Part of a small language model's weights.
Size: 11 layers, 4 heads of 64.
Architecture: learned positions, capped logits.
Training: a variant of Muon for these matrices, 8851 steps.
Each number is 200 + 30 x the weight over its row's rms, rounded and kept within 0 to 999. Layers, rows and columns count from 0. The size before them is the row's rms in percent of the matrix's.

# layer 3 MLP down (transposed), 320x256, rms 0.189, rows 69-140, columns 224-255
095,168,162,205,148,177,188,185,233,181,229,219,201,194,197,174,192,244,247,214,191,190,151,215,234,185,228,188,233,235,139,156,243
099,194,213,211,206,203,216,152,133,206,163,210,213,206,253,188,248,225,208,165,213,153,165,170,212,235,181,176,158,195,209,177,191
104,164,189,157,203,242,230,215,218,177,167,166,234,207,177,174,248,196,204,186,165,181,166,214,184,205,156,213,216,227,232,166,178
093,146,173,181,193,227,194,220,216,220,233,176,167,235,242,216,250,178,181,211,114,237,179,256,150,197,244,210,170,210,210,203,150
104,183,172,181,249,202,149,169,208,196,129,207,182,157,260,155,211,209,158,250,218,204,181,215,218,212,215,159,212,156,224,196,178
114,227,222,177,202,177,155,178,213,204,200,192,214,164,183,157,247,272,222,202,145,182,205,182,217,145,248,166,136,202,174,181,190
095,180,228,212,174,157,201,133,252,179,192,174,188,194,175,169,206,191,179,208,176,188,205,161,219,157,184,231,201,229,166,187,185
096,241,219,229,203,198,190,180,156,158,229,197,226,212,176,185,255,177,167,183,207,241,231,208,232,226,211,209,222,199,195,244,189
104,184,226,173,203,194,263,179,186,205,211,211,205,184,190,214,166,169,134,213,201,266,222,225,226,210,182,185,189,185,178,245,207
094,215,191,200,134,225,169,205,239,214,208,181,172,230,126,165,192,187,281,240,222,169,179,172,138,229,214,209,179,202,206,228,184
098,218,254,187,161,203,243,173,210,222,179,211,193,163,139,192,205,157,195,198,164,217,173,171,213,194,171,229,201,210,204,211,153
099,233,140,161,183,248,151,306,224,171,182,176,221,206,184,158,214,149,208,200,133,239,231,183,196,156,206,226,234,228,167,243,189
095,227,196,177,189,184,202,194,155,247,204,206,223,194,193,219,194,223,185,166,206,174,171,195,171,210,168,199,198,220,200,181,192
110,201,224,192,170,226,207,195,210,165,197,221,204,188,193,193,187,168,172,191,219,233,155,174,158,214,139,235,184,270,220,203,151
103,201,177,218,193,199,232,176,187,184,233,183,190,185,193,183,234,217,228,232,139,203,237,193,236,222,208,108,204,193,185,160,216
100,192,199,241,169,204,225,160,229,207,220,163,156,175,160,168,160,177,197,193,216,179,232,175,190,144,212,207,161,187,242,251,233
090,240,226,187,193,195,178,205,181,227,239,232,223,143,205,238,194,228,249,231,240,213,202,238,176,188,133,191,196,196,237,257,233
100,193,183,167,221,209,198,210,180,171,174,177,196,200,174,218,199,215,169,204,184,220,134,195,176,184,187,204,178,206,221,173,198
092,235,171,208,223,246,161,182,244,213,211,254,239,178,211,166,169,203,224,207,210,204,193,229,232,155,215,224,208,218,194,228,229
093,206,225,241,222,248,190,153,211,174,222,208,208,191,216,175,230,190,202,189,211,213,229,205,251,180,179,230,188,228,193,190,137
096,211,147,179,261,234,235,171,217,183,217,243,241,229,186,190,218,180,203,192,252,137,126,175,165,227,165,209,149,259,194,212,183
092,223,241,222,229,236,220,137,221,173,146,160,225,198,175,227,146,172,200,227,197,213,233,180,174,193,229,190,173,219,251,195,244
098,159,175,192,155,265,242,166,162,201,181,252,278,194,145,179,224,182,242,217,195,168,208,207,239,252,161,201,223,227,206,202,226
092,165,156,260,191,216,195,179,168,240,183,199,238,170,178,158,194,150,178,218,171,208,212,156,199,202,195,232,237,203,174,221,197
118,199,201,167,173,205,208,235,208,178,179,191,239,223,239,213,173,190,224,216,202,148,202,233,195,204,244,158,194,181,225,215,239
093,117,225,173,163,240,233,193,172,238,236,231,209,247,214,204,184,281,206,184,270,179,167,190,155,188,194,165,230,240,213,187,205
099,220,182,184,211,212,225,195,201,166,159,205,180,206,217,122,164,182,237,214,209,162,231,218,231,251,231,164,157,198,216,207,166
104,164,166,195,162,210,217,259,230,215,232,238,180,273,175,226,164,188,190,209,165,155,205,180,172,217,209,185,199,205,208,216,127
103,225,175,169,212,212,250,168,207,279,207,219,164,207,209,190,245,204,136,209,238,176,241,239,183,127,211,203,254,280,178,181,177
105,243,188,270,165,233,172,236,214,194,203,237,215,195,175,177,167,194,186,151,175,147,148,173,191,172,274,174,168,224,212,211,231
101,161,238,195,188,196,178,219,192,188,190,140,198,209,199,253,233,180,272,193,216,211,218,201,194,182,201,250,200,205,176,220,175
104,217,215,254,227,186,153,155,237,230,219,180,268,165,140,209,208,230,173,196,149,132,200,200,196,198,217,203,196,158,163,220,196
104,159,114,171,169,160,163,201,196,209,189,213,190,154,125,188,201,213,248,170,206,260,183,256,248,215,226,157,206,208,232,203,195
096,164,215,193,162,156,154,190,202,149,217,175,200,200,192,158,207,188,202,202,196,284,236,132,254,173,207,161,266,173,241,187,215
107,197,275,174,152,161,160,180,135,220,162,218,189,216,170,186,194,188,218,212,201,183,202,185,174,197,214,186,185,188,159,218,263
091,193,168,150,208,219,231,256,203,171,234,213,201,182,222,199,161,142,176,227,179,253,188,248,200,215,241,214,223,150,196,232,202
102,221,196,178,214,179,231,207,203,208,134,219,204,168,254,189,206,147,181,217,207,207,212,215,194,183,234,193,205,161,204,194,235
098,203,173,208,191,161,219,209,260,258,210,223,222,188,205,202,181,239,201,200,202,209,197,200,202,154,210,241,260,235,207,224,269
098,154,175,233,195,210,255,186,238,174,152,208,233,195,228,192,225,160,173,194,190,203,148,202,243,210,160,218,188,255,221,206,241
093,251,173,248,227,200,197,225,210,219,192,214,201,164,180,112,204,176,193,238,206,172,206,169,162,175,201,199,209,225,233,177,226
104,180,164,246,185,217,210,187,217,186,175,172,181,189,177,215,213,175,200,198,215,181,192,173,208,189,181,187,177,172,240,198,226
107,210,167,206,204,237,212,219,194,206,172,173,201,156,192,165,200,161,191,220,210,180,200,187,206,207,173,234,197,230,209,215,201
109,214,176,207,207,173,199,190,176,200,242,237,138,227,171,217,186,171,207,226,231,203,168,250,260,200,186,221,174,190,213,175,226
102,236,176,228,244,166,219,188,275,200,214,260,178,231,195,118,200,182,144,224,177,220,215,168,191,184,238,187,245,181,155,229,237
108,142,204,185,303,230,178,214,202,172,169,230,130,189,174,186,154,193,137,152,185,180,164,220,241,253,191,183,140,203,216,164,211
095,219,199,166,223,185,207,187,173,205,225,184,237,240,197,137,161,206,281,210,212,201,198,167,210,207,259,157,198,191,255,177,233
085,198,295,224,183,179,236,166,197,210,257,169,183,211,258,208,173,189,210,195,199,256,143,216,208,236,218,194,191,214,173,214,172
097,172,205,205,250,173,152,208,165,172,203,185,208,238,202,193,150,243,217,186,196,198,191,217,133,225,223,231,224,240,181,219,215
100,206,188,186,179,213,174,243,221,146,144,198,229,209,213,211,235,177,203,213,183,198,198,184,177,190,130,187,202,113,196,188,150
100,231,259,151,236,219,162,176,269,175,240,206,188,213,166,231,182,201,209,209,175,173,242,212,163,212,224,179,183,175,198,214,194
095,207,188,230,181,186,247,202,215,232,152,218,201,225,197,185,158,232,168,165,173,209,195,176,231,218,174,188,183,153,167,129,222
103,229,197,217,208,197,179,155,195,168,160,213,235,176,193,172,237,240,198,198,185,172,191,209,187,206,169,156,221,216,181,191,168
091,191,146,221,156,252,153,240,186,217,187,164,181,203,210,192,244,193,183,197,220,200,202,194,162,238,228,217,150,136,162,237,161
101,188,231,211,234,190,208,178,165,142,197,202,194,280,164,209,191,197,193,179,208,185,225,224,165,222,202,210,262,193,203,191,189
101,272,213,144,184,225,224,220,218,246,236,191,271,239,183,260,183,228,227,235,240,173,208,190,196,192,169,213,156,204,183,135,202
096,209,246,239,156,209,158,168,224,145,182,179,171,214,178,278,197,187,194,203,214,167,207,202,147,251,180,226,212,148,228,185,182
102,227,172,168,220,168,231,194,169,262,214,173,188,212,221,155,242,221,204,218,188,169,243,139,229,230,164,226,217,171,181,246,180
098,174,172,167,221,217,195,201,180,161,236,251,210,182,160,163,165,230,259,177,190,249,263,136,189,160,203,162,190,194,204,223,235
102,192,158,185,168,202,228,218,192,255,213,205,185,149,176,255,198,200,204,186,199,219,219,178,191,147,166,179,185,179,174,192,188
097,241,200,260,266,212,188,270,218,222,302,212,191,178,183,183,237,203,185,140,188,249,210,185,161,257,167,158,166,251,212,206,221
096,202,241,205,202,202,189,140,229,217,158,235,208,235,220,212,177,224,191,174,166,206,235,189,146,181,230,188,206,192,230,172,181
102,202,231,193,231,186,181,180,243,200,201,218,209,219,196,254,190,187,213,206,208,220,195,171,220,227,143,209,178,179,209,167,220
106,193,171,143,153,192,162,163,212,172,202,196,232,167,172,214,167,224,208,210,244,215,195,204,215,195,214,210,189,208,208,231,248
103,216,215,199,236,158,228,156,218,208,251,195,196,258,248,234,212,168,152,234,201,212,195,202,198,171,163,230,228,168,177,191,198
107,180,218,151,173,227,194,147,207,211,153,183,143,203,170,242,230,213,165,184,204,183,174,206,210,138,225,217,215,191,195,170,210
105,152,225,221,199,171,185,192,159,188,201,181,210,169,196,197,149,192,223,153,218,201,178,201,237,170,239,163,199,191,234,190,189
102,215,196,185,199,205,180,266,247,219,221,153,203,203,192,223,246,213,180,174,198,219,168,222,232,200,194,240,235,192,171,223,229
088,166,208,177,236,221,216,248,200,192,223,194,181,126,169,254,231,192,152,186,217,183,205,192,186,161,153,205,227,213,179,137,163
099,219,255,202,178,198,208,212,233,163,239,112,171,195,189,222,177,188,221,166,240,209,193,169,260,167,193,211,225,246,223,181,237
110,157,230,199,159,199,243,201,220,185,219,200,169,209,219,154,239,183,208,212,209,137,244,184,191,134,191,128,194,239,139,251,199
106,196,222,170,194,184,173,206,214,184,197,127,163,175,243,206,198,196,141,204,185,148,283,208,155,157,152,205,151,214,216,213,202
091,164,162,217,163,215,183,209,181,178,189,234,189,207,194,181,237,220,265,229,202,248,182,191,190,162,190,178,163,198,196,223,121
# layer 3 MLP gate, 320x256, rms 0.107, rows 70-140, columns 224-255
094,188,188,243,210,232,160,188,170,175,207,177,200,160,211,183,166,220,252,197,200,204,211,178,196,220,255,198,190,204,182,206,147
100,206,186,179,161,277,198,195,176,183,187,188,124,201,182,167,204,168,157,172,234,185,185,224,197,228,177,189,160,202,218,213,187
100,155,188,187,308,160,186,239,181,157,192,214,209,207,178,199,200,232,227,237,239,245,212,201,220,216,173,205,178,172,204,248,238
103,243,232,192,220,151,162,200,268,203,180,159,189,216,241,183,223,210,165,168,269,256,173,225,210,230,255,212,186,204,199,192,189
102,211,173,212,164,234,218,224,210,195,237,227,189,205,202,187,243,204,236,192,219,190,212,202,208,263,221,218,165,241,295,241,206
097,271,177,243,193,251,182,165,231,201,230,214,210,220,177,207,221,252,163,162,181,160,216,242,166,187,169,217,195,161,196,116,170
104,228,173,181,133,225,194,159,236,213,201,214,278,173,221,186,201,250,171,242,212,196,212,217,204,175,186,231,215,214,215,248,152
097,169,251,241,232,205,237,206,208,228,209,193,238,153,154,224,204,205,201,180,228,199,189,176,192,168,239,242,205,151,224,207,169
095,204,162,145,170,178,206,226,197,222,185,163,212,240,202,189,222,216,186,253,185,178,169,236,211,244,196,235,202,225,221,226,189
104,203,227,264,222,199,207,216,210,211,160,165,166,191,232,174,193,186,166,172,180,195,221,230,218,151,145,190,182,212,153,206,185
104,150,279,143,233,142,251,152,224,227,210,241,191,226,180,301,182,208,184,188,260,179,178,179,224,221,218,209,162,229,210,171,223
100,223,170,162,153,161,202,264,161,204,188,211,239,209,181,194,168,267,202,220,176,176,193,217,234,239,220,179,187,219,141,208,201
106,189,270,197,238,206,220,188,195,229,216,216,164,198,177,169,212,249,155,213,141,213,214,221,222,196,243,177,213,203,180,160,218
102,213,201,218,198,163,194,212,174,194,185,216,221,186,155,191,178,186,214,203,280,142,146,181,202,194,220,166,208,224,199,167,169
102,186,212,192,196,232,228,167,243,220,209,157,161,217,184,227,156,148,184,233,212,214,193,164,203,199,181,222,184,212,213,234,240
097,154,190,225,229,140,231,152,236,195,200,178,154,229,201,159,216,184,199,185,196,207,184,118,238,231,194,206,202,194,229,202,205
104,193,196,145,218,206,195,177,176,168,185,203,245,188,194,178,210,214,148,232,157,141,227,242,185,253,213,192,194,193,182,157,210
098,158,231,188,155,175,176,217,183,162,174,181,232,212,197,263,246,170,175,160,136,173,220,209,263,250,183,166,157,188,154,185,192
103,198,256,196,232,169,193,234,217,217,235,231,211,192,202,151,230,215,233,220,180,200,169,174,208,161,227,222,161,238,236,217,240
097,199,210,263,213,245,185,170,223,187,243,192,242,204,219,199,190,199,170,195,173,185,151,199,144,215,177,201,142,185,180,147,188
099,141,216,197,237,160,190,174,215,177,188,194,220,213,151,217,175,237,212,198,167,177,186,199,241,207,254,182,230,195,204,190,191
102,218,186,188,220,171,175,214,176,180,203,192,195,191,228,165,141,183,225,149,158,229,233,198,150,244,197,130,216,165,139,171,236
098,156,204,201,205,258,140,214,188,158,209,121,220,200,185,190,224,221,208,206,176,233,207,191,222,241,215,185,206,202,274,169,199
100,255,210,241,245,178,171,215,220,153,181,220,204,216,232,264,232,187,183,208,158,285,162,198,198,200,192,197,197,162,231,148,270
106,201,217,171,210,250,172,199,217,234,183,191,206,171,168,225,185,214,247,201,232,186,241,159,176,177,225,139,200,201,217,214,240
101,170,215,183,167,153,172,238,229,176,193,199,161,154,215,163,172,228,206,227,211,188,187,159,193,202,157,212,199,167,222,159,206
093,194,173,193,181,225,214,217,206,161,229,179,217,247,235,195,159,204,232,173,227,253,260,177,206,232,203,137,179,197,169,227,182
106,231,207,177,202,204,197,190,209,218,186,221,173,159,216,253,229,205,191,203,202,202,206,204,204,186,202,239,268,190,231,181,215
108,227,182,245,163,210,224,175,185,161,197,170,207,170,220,202,202,197,164,199,232,150,227,190,220,190,225,162,201,247,176,185,219
090,224,213,251,228,207,206,179,161,240,223,178,195,202,190,210,136,172,258,207,226,154,165,200,216,184,147,251,188,184,195,207,203
098,210,229,220,180,200,127,278,203,177,202,227,187,187,229,199,227,165,209,198,235,243,172,231,165,202,227,215,182,259,162,231,170
102,186,246,219,153,147,179,164,242,222,157,180,149,196,211,172,213,223,213,177,210,229,148,220,199,222,227,185,188,193,222,210,195
102,198,234,259,170,207,184,199,146,170,234,221,219,189,121,207,230,189,131,195,220,231,199,226,198,221,184,190,181,191,206,255,137
103,200,182,155,191,181,195,190,216,162,176,199,205,231,187,194,208,227,245,189,181,241,227,209,214,225,196,219,215,181,223,191,276
097,209,202,189,196,195,199,199,206,115,148,183,213,180,184,207,209,192,208,213,177,188,227,214,132,246,196,180,245,193,214,214,213
101,211,178,207,149,223,199,180,216,178,221,221,189,241,182,210,196,244,215,210,239,143,223,209,241,199,188,245,241,160,192,226,233
105,233,189,200,200,235,221,227,212,228,207,207,142,202,169,228,265,123,215,265,211,150,182,200,202,213,189,158,156,182,251,196,106
104,214,264,195,188,171,207,241,186,173,216,187,128,151,239,203,205,193,191,234,245,226,216,215,200,204,239,191,224,139,188,147,192
100,203,221,157,204,200,194,160,216,237,213,239,206,241,228,246,152,230,173,144,199,163,192,253,227,205,241,204,209,239,241,228,158
095,184,201,171,153,227,192,245,217,227,204,110,224,175,121,145,215,205,211,224,181,250,222,202,195,180,171,227,223,207,215,191,200
100,194,246,199,193,153,197,220,205,157,161,232,220,222,160,208,198,221,193,184,204,201,259,181,211,217,216,187,184,188,209,198,212
107,179,214,235,209,235,175,196,190,219,183,223,197,157,236,149,160,215,288,205,250,217,174,197,219,217,210,200,173,183,233,188,164
104,233,185,228,218,178,193,209,233,229,199,180,235,246,195,171,197,164,187,175,186,209,220,138,241,174,173,170,195,221,155,228,196
098,205,229,209,154,209,189,220,198,179,195,175,234,176,195,163,184,208,168,179,162,178,206,166,116,193,173,184,223,163,186,237,231
095,167,191,156,166,167,221,201,209,196,178,141,182,218,233,199,249,223,198,157,214,192,235,186,213,211,127,219,133,177,192,228,240
103,190,187,173,201,208,215,227,175,238,175,204,183,168,180,207,98,145,194,191,161,235,233,221,202,157,180,217,175,200,227,195,241
090,167,233,156,191,217,187,180,229,165,213,218,186,203,169,154,154,217,212,197,185,147,194,219,249,204,202,276,221,237,257,167,183
093,193,241,143,143,182,191,214,200,224,208,228,200,197,192,210,271,205,232,205,163,188,151,142,267,224,190,201,189,192,231,241,185
105,216,226,225,206,205,193,198,209,206,159,178,212,211,197,189,234,242,163,255,192,198,211,248,192,241,216,247,159,195,165,233,150
101,236,170,231,242,206,218,195,183,201,210,215,208,231,193,208,187,211,221,184,201,208,166,245,204,209,198,174,219,199,230,156,243
093,211,231,163,219,198,247,183,182,184,230,212,178,213,232,126,201,251,200,158,185,161,185,173,190,165,201,150,200,290,225,165,197
100,196,230,211,177,228,229,185,221,162,217,180,181,206,168,185,224,217,186,164,132,239,227,230,169,218,166,224,156,185,226,216,238
102,245,147,172,187,161,208,237,225,221,161,132,171,173,196,211,218,182,215,171,189,170,236,242,173,172,187,164,223,174,227,197,189
104,239,164,234,164,162,236,162,211,222,178,146,231,191,208,243,233,206,249,180,220,184,187,216,242,206,191,128,216,243,227,177,210
089,254,225,170,200,251,172,175,180,218,215,231,184,254,191,238,188,212,189,194,216,218,196,162,221,185,208,166,212,244,176,219,168
103,192,223,240,201,183,182,210,207,196,177,191,218,219,266,154,242,170,181,217,240,205,190,190,239,215,209,209,253,170,202,210,195
095,181,225,182,127,166,227,222,190,132,183,195,165,124,240,202,176,182,200,148,196,162,217,200,174,185,188,191,273,213,136,143,218
103,230,163,186,191,220,257,169,256,207,182,220,132,212,155,211,170,242,189,233,166,247,89,235,192,224,195,199,175,191,256,183,188
097,210,214,169,191,210,230,273,216,208,229,221,182,155,215,212,189,208,217,277,190,173,188,183,198,176,176,205,157,185,163,145,207
101,257,182,205,205,122,226,161,186,173,146,203,223,208,190,116,276,175,204,147,208,173,182,176,244,206,189,212,240,180,258,218,172
101,240,222,190,236,174,207,228,292,164,213,214,205,214,218,233,233,201,166,224,201,228,194,206,218,206,204,223,183,188,228,169,250
098,251,233,182,195,199,175,181,209,194,208,122,208,198,243,163,276,211,198,208,223,212,188,191,203,189,234,209,199,193,158,167,196
103,227,194,185,201,242,163,212,182,181,203,233,171,189,123,172,161,198,198,166,237,172,162,186,177,227,182,166,219,257,206,231,195
102,240,188,244,243,153,225,170,190,196,235,214,210,201,218,206,207,235,203,215,222,249,204,145,185,210,221,187,221,242,176,203,221
095,203,161,234,187,193,213,224,185,217,150,171,210,201,169,185,177,214,223,194,192,215,184,183,244,187,201,214,172,211,231,167,246
096,208,201,214,180,191,214,194,206,213,198,194,234,219,182,182,232,241,164,205,205,171,199,210,211,147,188,266,220,160,163,177,237
099,220,179,185,194,199,210,200,210,206,268,194,221,201,224,183,194,221,223,226,220,163,198,209,236,212,191,190,189,225,281,220,163
102,200,156,212,180,183,159,206,237,163,173,216,202,186,149,203,146,207,187,278,241,187,255,205,195,165,155,211,208,203,163,194,215
099,193,215,186,184,178,223,177,244,185,239,176,195,192,223,147,234,208,161,182,214,169,141,152,214,175,199,182,205,237,151,183,224
110,168,192,135,253,180,220,186,241,197,212,177,207,216,188,177,165,149,217,201,182,168,244,167,208,158,237,184,154,211,223,190,217
095,132,221,233,196,207,200,232,234,225,214,184,191,207,216,210,223,235,187,179,194,229,205,191,186,230,244,193,207,182,176,223,171
# layer 3 MLP up, 320x256, rms 0.109, rows 70-140, columns 224-255
089,196,147,187,187,220,211,243,214,161,202,200,204,220,262,200,203,225,218,220,203,195,189,275,176,219,153,242,235,195,141,256,210
096,232,195,196,191,247,185,232,200,221,143,187,202,244,222,224,202,174,218,189,263,196,182,182,196,234,191,193,230,199,242,269,187
102,186,196,213,250,193,218,176,229,266,194,255,187,202,199,238,190,187,214,182,168,214,188,138,259,130,215,152,180,213,217,180,207
102,165,167,213,178,178,196,182,204,203,187,188,241,229,255,187,179,193,238,222,212,198,189,229,233,221,254,167,243,227,177,184,215
100,162,201,169,197,177,189,155,247,208,186,222,239,137,187,201,185,179,116,179,192,188,143,190,211,186,194,245,243,198,155,152,132
092,208,216,202,164,295,207,171,252,203,193,195,253,210,165,184,199,169,191,168,229,144,180,189,208,172,191,202,189,202,169,145,229
103,280,165,201,227,253,212,226,172,178,229,233,179,179,247,208,192,213,180,233,231,223,157,164,205,201,213,170,220,191,182,163,177
093,126,218,177,200,205,177,188,227,191,234,240,187,222,207,130,166,234,264,241,203,167,224,216,230,222,216,232,219,214,153,207,182
097,227,202,175,161,198,171,209,224,210,150,205,175,210,166,174,226,218,247,183,140,175,234,155,178,198,195,198,203,204,198,275,178
099,231,184,244,198,164,185,253,236,203,202,126,177,223,239,183,227,222,218,185,210,175,215,202,170,211,153,189,220,205,154,222,263
098,205,133,204,161,225,235,199,186,194,164,205,186,227,155,232,239,168,179,195,219,188,160,162,237,161,177,189,189,196,246,159,199
097,169,197,172,252,157,172,210,284,164,210,209,172,210,188,141,235,140,256,204,196,232,230,224,244,177,214,212,198,216,258,150,203
098,200,220,221,183,211,235,184,117,205,237,193,223,187,168,190,195,225,178,195,136,254,211,156,165,151,229,144,187,164,180,201,212
100,217,174,198,205,216,205,184,200,231,206,210,171,181,251,234,247,190,266,205,164,195,196,225,137,220,176,212,198,177,181,160,155
095,171,236,176,151,212,241,208,218,114,117,231,247,191,240,178,208,233,256,216,202,207,178,221,207,218,191,195,217,184,240,206,195
094,188,157,213,199,172,211,208,181,200,168,194,226,171,211,200,217,205,209,237,250,233,210,220,185,183,188,165,243,133,188,215,161
104,205,210,267,243,238,217,209,205,220,229,187,188,190,211,234,176,184,215,228,204,192,203,142,242,192,235,213,230,232,203,152,196
101,186,263,195,197,140,194,207,186,192,149,171,131,197,145,206,213,191,209,221,208,254,213,195,193,240,169,229,198,249,247,231,188
106,202,193,220,143,206,161,161,248,196,213,222,201,198,178,208,220,200,189,210,201,172,207,189,139,232,213,216,241,198,267,206,164
096,208,150,211,181,221,228,214,180,174,228,180,166,242,185,186,217,205,185,198,161,229,260,211,198,223,211,193,221,200,231,214,268
102,201,140,208,144,180,181,203,198,277,232,182,180,205,228,185,230,225,168,203,195,212,208,256,173,202,181,190,197,167,210,188,141
101,238,164,208,233,148,192,160,220,156,163,190,206,205,231,206,231,213,154,202,246,259,166,168,246,186,205,194,156,199,243,219,214
105,179,170,203,227,225,163,190,161,194,181,170,238,175,166,220,205,198,125,196,191,194,201,236,178,176,191,186,236,227,163,177,203
103,202,254,253,214,206,190,164,228,244,180,141,207,192,234,225,231,231,163,188,161,264,211,236,202,166,268,218,232,173,238,179,197
105,208,199,264,248,168,222,241,167,165,250,173,204,200,238,232,186,212,179,229,224,201,190,216,206,184,203,176,194,161,212,181,246
106,247,181,224,174,185,177,199,177,200,192,208,206,275,212,211,218,229,233,204,273,235,210,206,128,172,184,242,187,195,174,183,213
096,215,165,223,219,220,188,230,231,201,207,204,198,211,207,205,229,196,201,236,199,237,244,164,126,208,201,183,257,185,176,179,196
103,239,160,171,187,200,208,163,184,208,217,191,228,170,163,147,179,196,192,200,237,188,190,254,223,212,220,203,221,187,180,207,170
103,233,189,223,185,246,225,190,190,211,237,199,215,194,218,162,174,204,211,220,254,181,170,151,181,180,171,190,174,173,148,269,223
098,226,172,194,209,202,150,196,229,224,214,251,190,188,262,154,216,206,195,128,160,196,235,196,192,170,214,176,141,175,202,186,204
106,136,187,180,156,211,212,202,155,167,210,177,242,206,244,205,240,179,200,205,176,250,198,266,195,140,204,179,215,228,231,208,228
106,195,217,192,222,189,158,175,221,175,229,152,205,213,258,210,196,227,190,186,168,151,183,186,214,154,173,209,186,190,180,201,156
101,212,145,184,234,177,215,223,172,190,206,206,169,192,179,224,175,172,215,169,234,189,213,259,190,207,209,202,135,161,192,209,168
098,182,196,157,179,199,189,195,165,235,175,208,198,233,207,231,234,201,238,197,191,232,219,166,231,231,210,237,206,164,198,213,242
097,175,176,164,162,258,189,181,229,175,176,178,277,219,237,255,208,142,206,224,199,198,232,183,189,247,198,221,214,244,281,173,177
097,225,245,203,153,219,131,171,184,180,232,188,158,174,158,223,216,135,196,186,250,206,181,234,173,193,269,199,262,204,204,164,217
098,166,162,216,216,218,219,200,148,255,242,187,241,213,201,245,205,149,208,211,175,147,222,199,174,179,160,217,200,199,151,240,208
102,181,177,226,187,158,142,133,236,185,217,194,224,221,236,197,231,188,252,172,206,221,207,172,163,212,176,143,209,228,228,149,205
092,215,188,205,213,160,174,180,210,233,233,256,209,175,211,133,177,186,215,148,173,189,235,176,222,237,215,233,183,192,238,179,178
099,188,204,196,203,152,213,248,282,210,220,214,180,205,187,223,218,192,210,158,167,224,161,177,218,223,198,160,194,193,219,211,190
102,221,196,166,150,219,218,158,180,189,181,117,219,192,172,190,214,212,201,216,224,250,197,154,239,252,184,248,157,192,220,182,197
105,248,213,218,224,209,233,234,212,234,218,208,237,193,195,169,203,243,193,208,167,190,236,172,232,242,209,176,187,183,189,238,110
100,193,186,178,174,217,169,166,149,209,184,245,206,159,175,212,181,230,205,195,210,226,167,174,165,229,194,213,198,216,235,178,183
096,191,199,208,185,241,194,201,226,206,194,146,219,132,219,197,177,161,224,192,190,206,209,173,231,211,158,236,221,193,209,165,205
098,228,200,193,150,202,178,174,182,199,142,185,192,184,185,230,197,151,178,170,161,235,207,250,223,187,160,224,184,196,208,190,159
095,214,191,203,140,203,157,242,210,217,235,120,173,174,194,206,235,182,217,179,165,162,219,156,171,201,170,228,150,214,198,144,199
085,224,202,180,180,239,115,273,219,249,222,200,214,203,216,176,133,172,178,178,262,200,188,213,238,153,151,184,203,229,261,197,222
096,184,242,185,189,180,217,169,189,212,209,196,199,169,170,190,186,230,209,213,132,200,167,243,141,251,230,204,206,215,182,182,260
105,248,189,183,213,220,220,157,221,171,240,230,251,194,218,227,249,193,210,177,130,221,201,216,191,151,197,204,230,208,241,212,223
100,196,215,194,205,169,194,237,211,149,205,231,237,180,159,224,212,171,180,221,220,225,236,247,194,157,184,190,231,217,194,203,225
093,207,153,206,174,240,237,211,176,190,176,210,162,245,220,158,175,181,200,175,227,174,173,179,237,200,243,211,161,182,211,209,193
098,193,163,205,232,181,246,209,218,222,196,125,215,180,199,235,223,185,159,177,185,244,254,170,193,259,199,225,161,254,175,188,179
099,156,144,213,176,261,211,196,257,242,207,205,207,219,202,184,180,198,146,200,179,248,198,221,195,149,171,159,193,240,206,199,157
103,218,186,206,176,166,172,189,185,151,170,189,220,244,186,241,181,167,198,217,226,197,224,256,168,203,134,159,225,195,185,196,139
102,243,206,163,236,184,204,253,180,200,215,239,216,241,236,175,131,216,169,176,198,225,176,214,227,179,209,133,174,227,171,203,245
107,196,174,218,170,176,245,199,202,174,170,188,199,178,176,152,168,215,170,208,186,141,196,221,205,258,169,190,232,226,193,156,155
100,202,222,163,200,183,191,246,161,187,220,228,247,225,181,211,220,211,232,205,185,242,246,204,182,207,183,201,213,211,233,201,199
100,247,214,188,180,259,167,172,230,183,232,198,170,235,201,182,207,171,164,205,209,185,185,292,132,139,194,190,137,216,192,153,168
097,194,191,163,194,187,213,208,226,169,170,225,201,216,192,177,201,173,263,301,216,189,165,194,209,187,181,235,183,234,188,186,213
100,176,199,199,191,254,168,216,251,175,206,214,245,220,216,204,189,150,203,167,246,189,157,261,205,166,215,210,221,214,196,177,257
106,232,235,170,253,253,230,199,199,202,212,203,238,196,205,206,165,208,115,214,239,202,268,160,215,217,159,203,209,242,199,160,221
099,183,279,207,199,181,204,247,163,204,163,152,181,258,213,156,219,169,213,229,233,218,202,179,226,191,218,207,200,199,203,235,188
103,206,227,156,183,169,184,150,182,211,206,178,172,201,195,185,232,204,211,221,184,231,191,218,178,161,223,158,189,175,230,194,212
095,205,203,182,216,188,218,136,231,231,220,192,167,227,170,242,235,188,141,207,150,248,170,239,187,218,215,223,177,216,180,238,216
094,260,190,220,125,225,216,202,213,202,162,199,195,178,205,168,188,211,169,191,216,192,217,216,148,215,185,209,172,223,144,202,163
098,168,167,183,152,208,257,169,148,148,183,202,209,195,180,178,203,208,173,161,176,206,224,170,178,184,227,173,170,195,176,236,164
101,187,218,173,207,234,204,159,253,231,198,216,170,237,191,185,211,294,184,240,187,191,229,199,220,214,218,183,209,201,195,177,210
105,198,131,168,191,171,220,210,177,170,198,201,162,248,142,202,226,218,187,232,215,179,177,224,176,183,186,221,186,248,169,169,203
097,165,155,237,206,211,215,196,180,204,173,187,157,156,225,195,159,148,234,224,230,199,219,181,229,223,163,169,206,169,266,215,219
110,175,189,203,147,219,197,218,200,137,224,214,208,197,184,199,247,238,212,225,162,196,191,222,197,223,197,186,155,149,193,212,169
108,158,174,219,236,208,146,187,170,243,189,213,171,200,239,193,272,236,225,209,190,217,205,206,235,194,229,199,177,213,178,252,188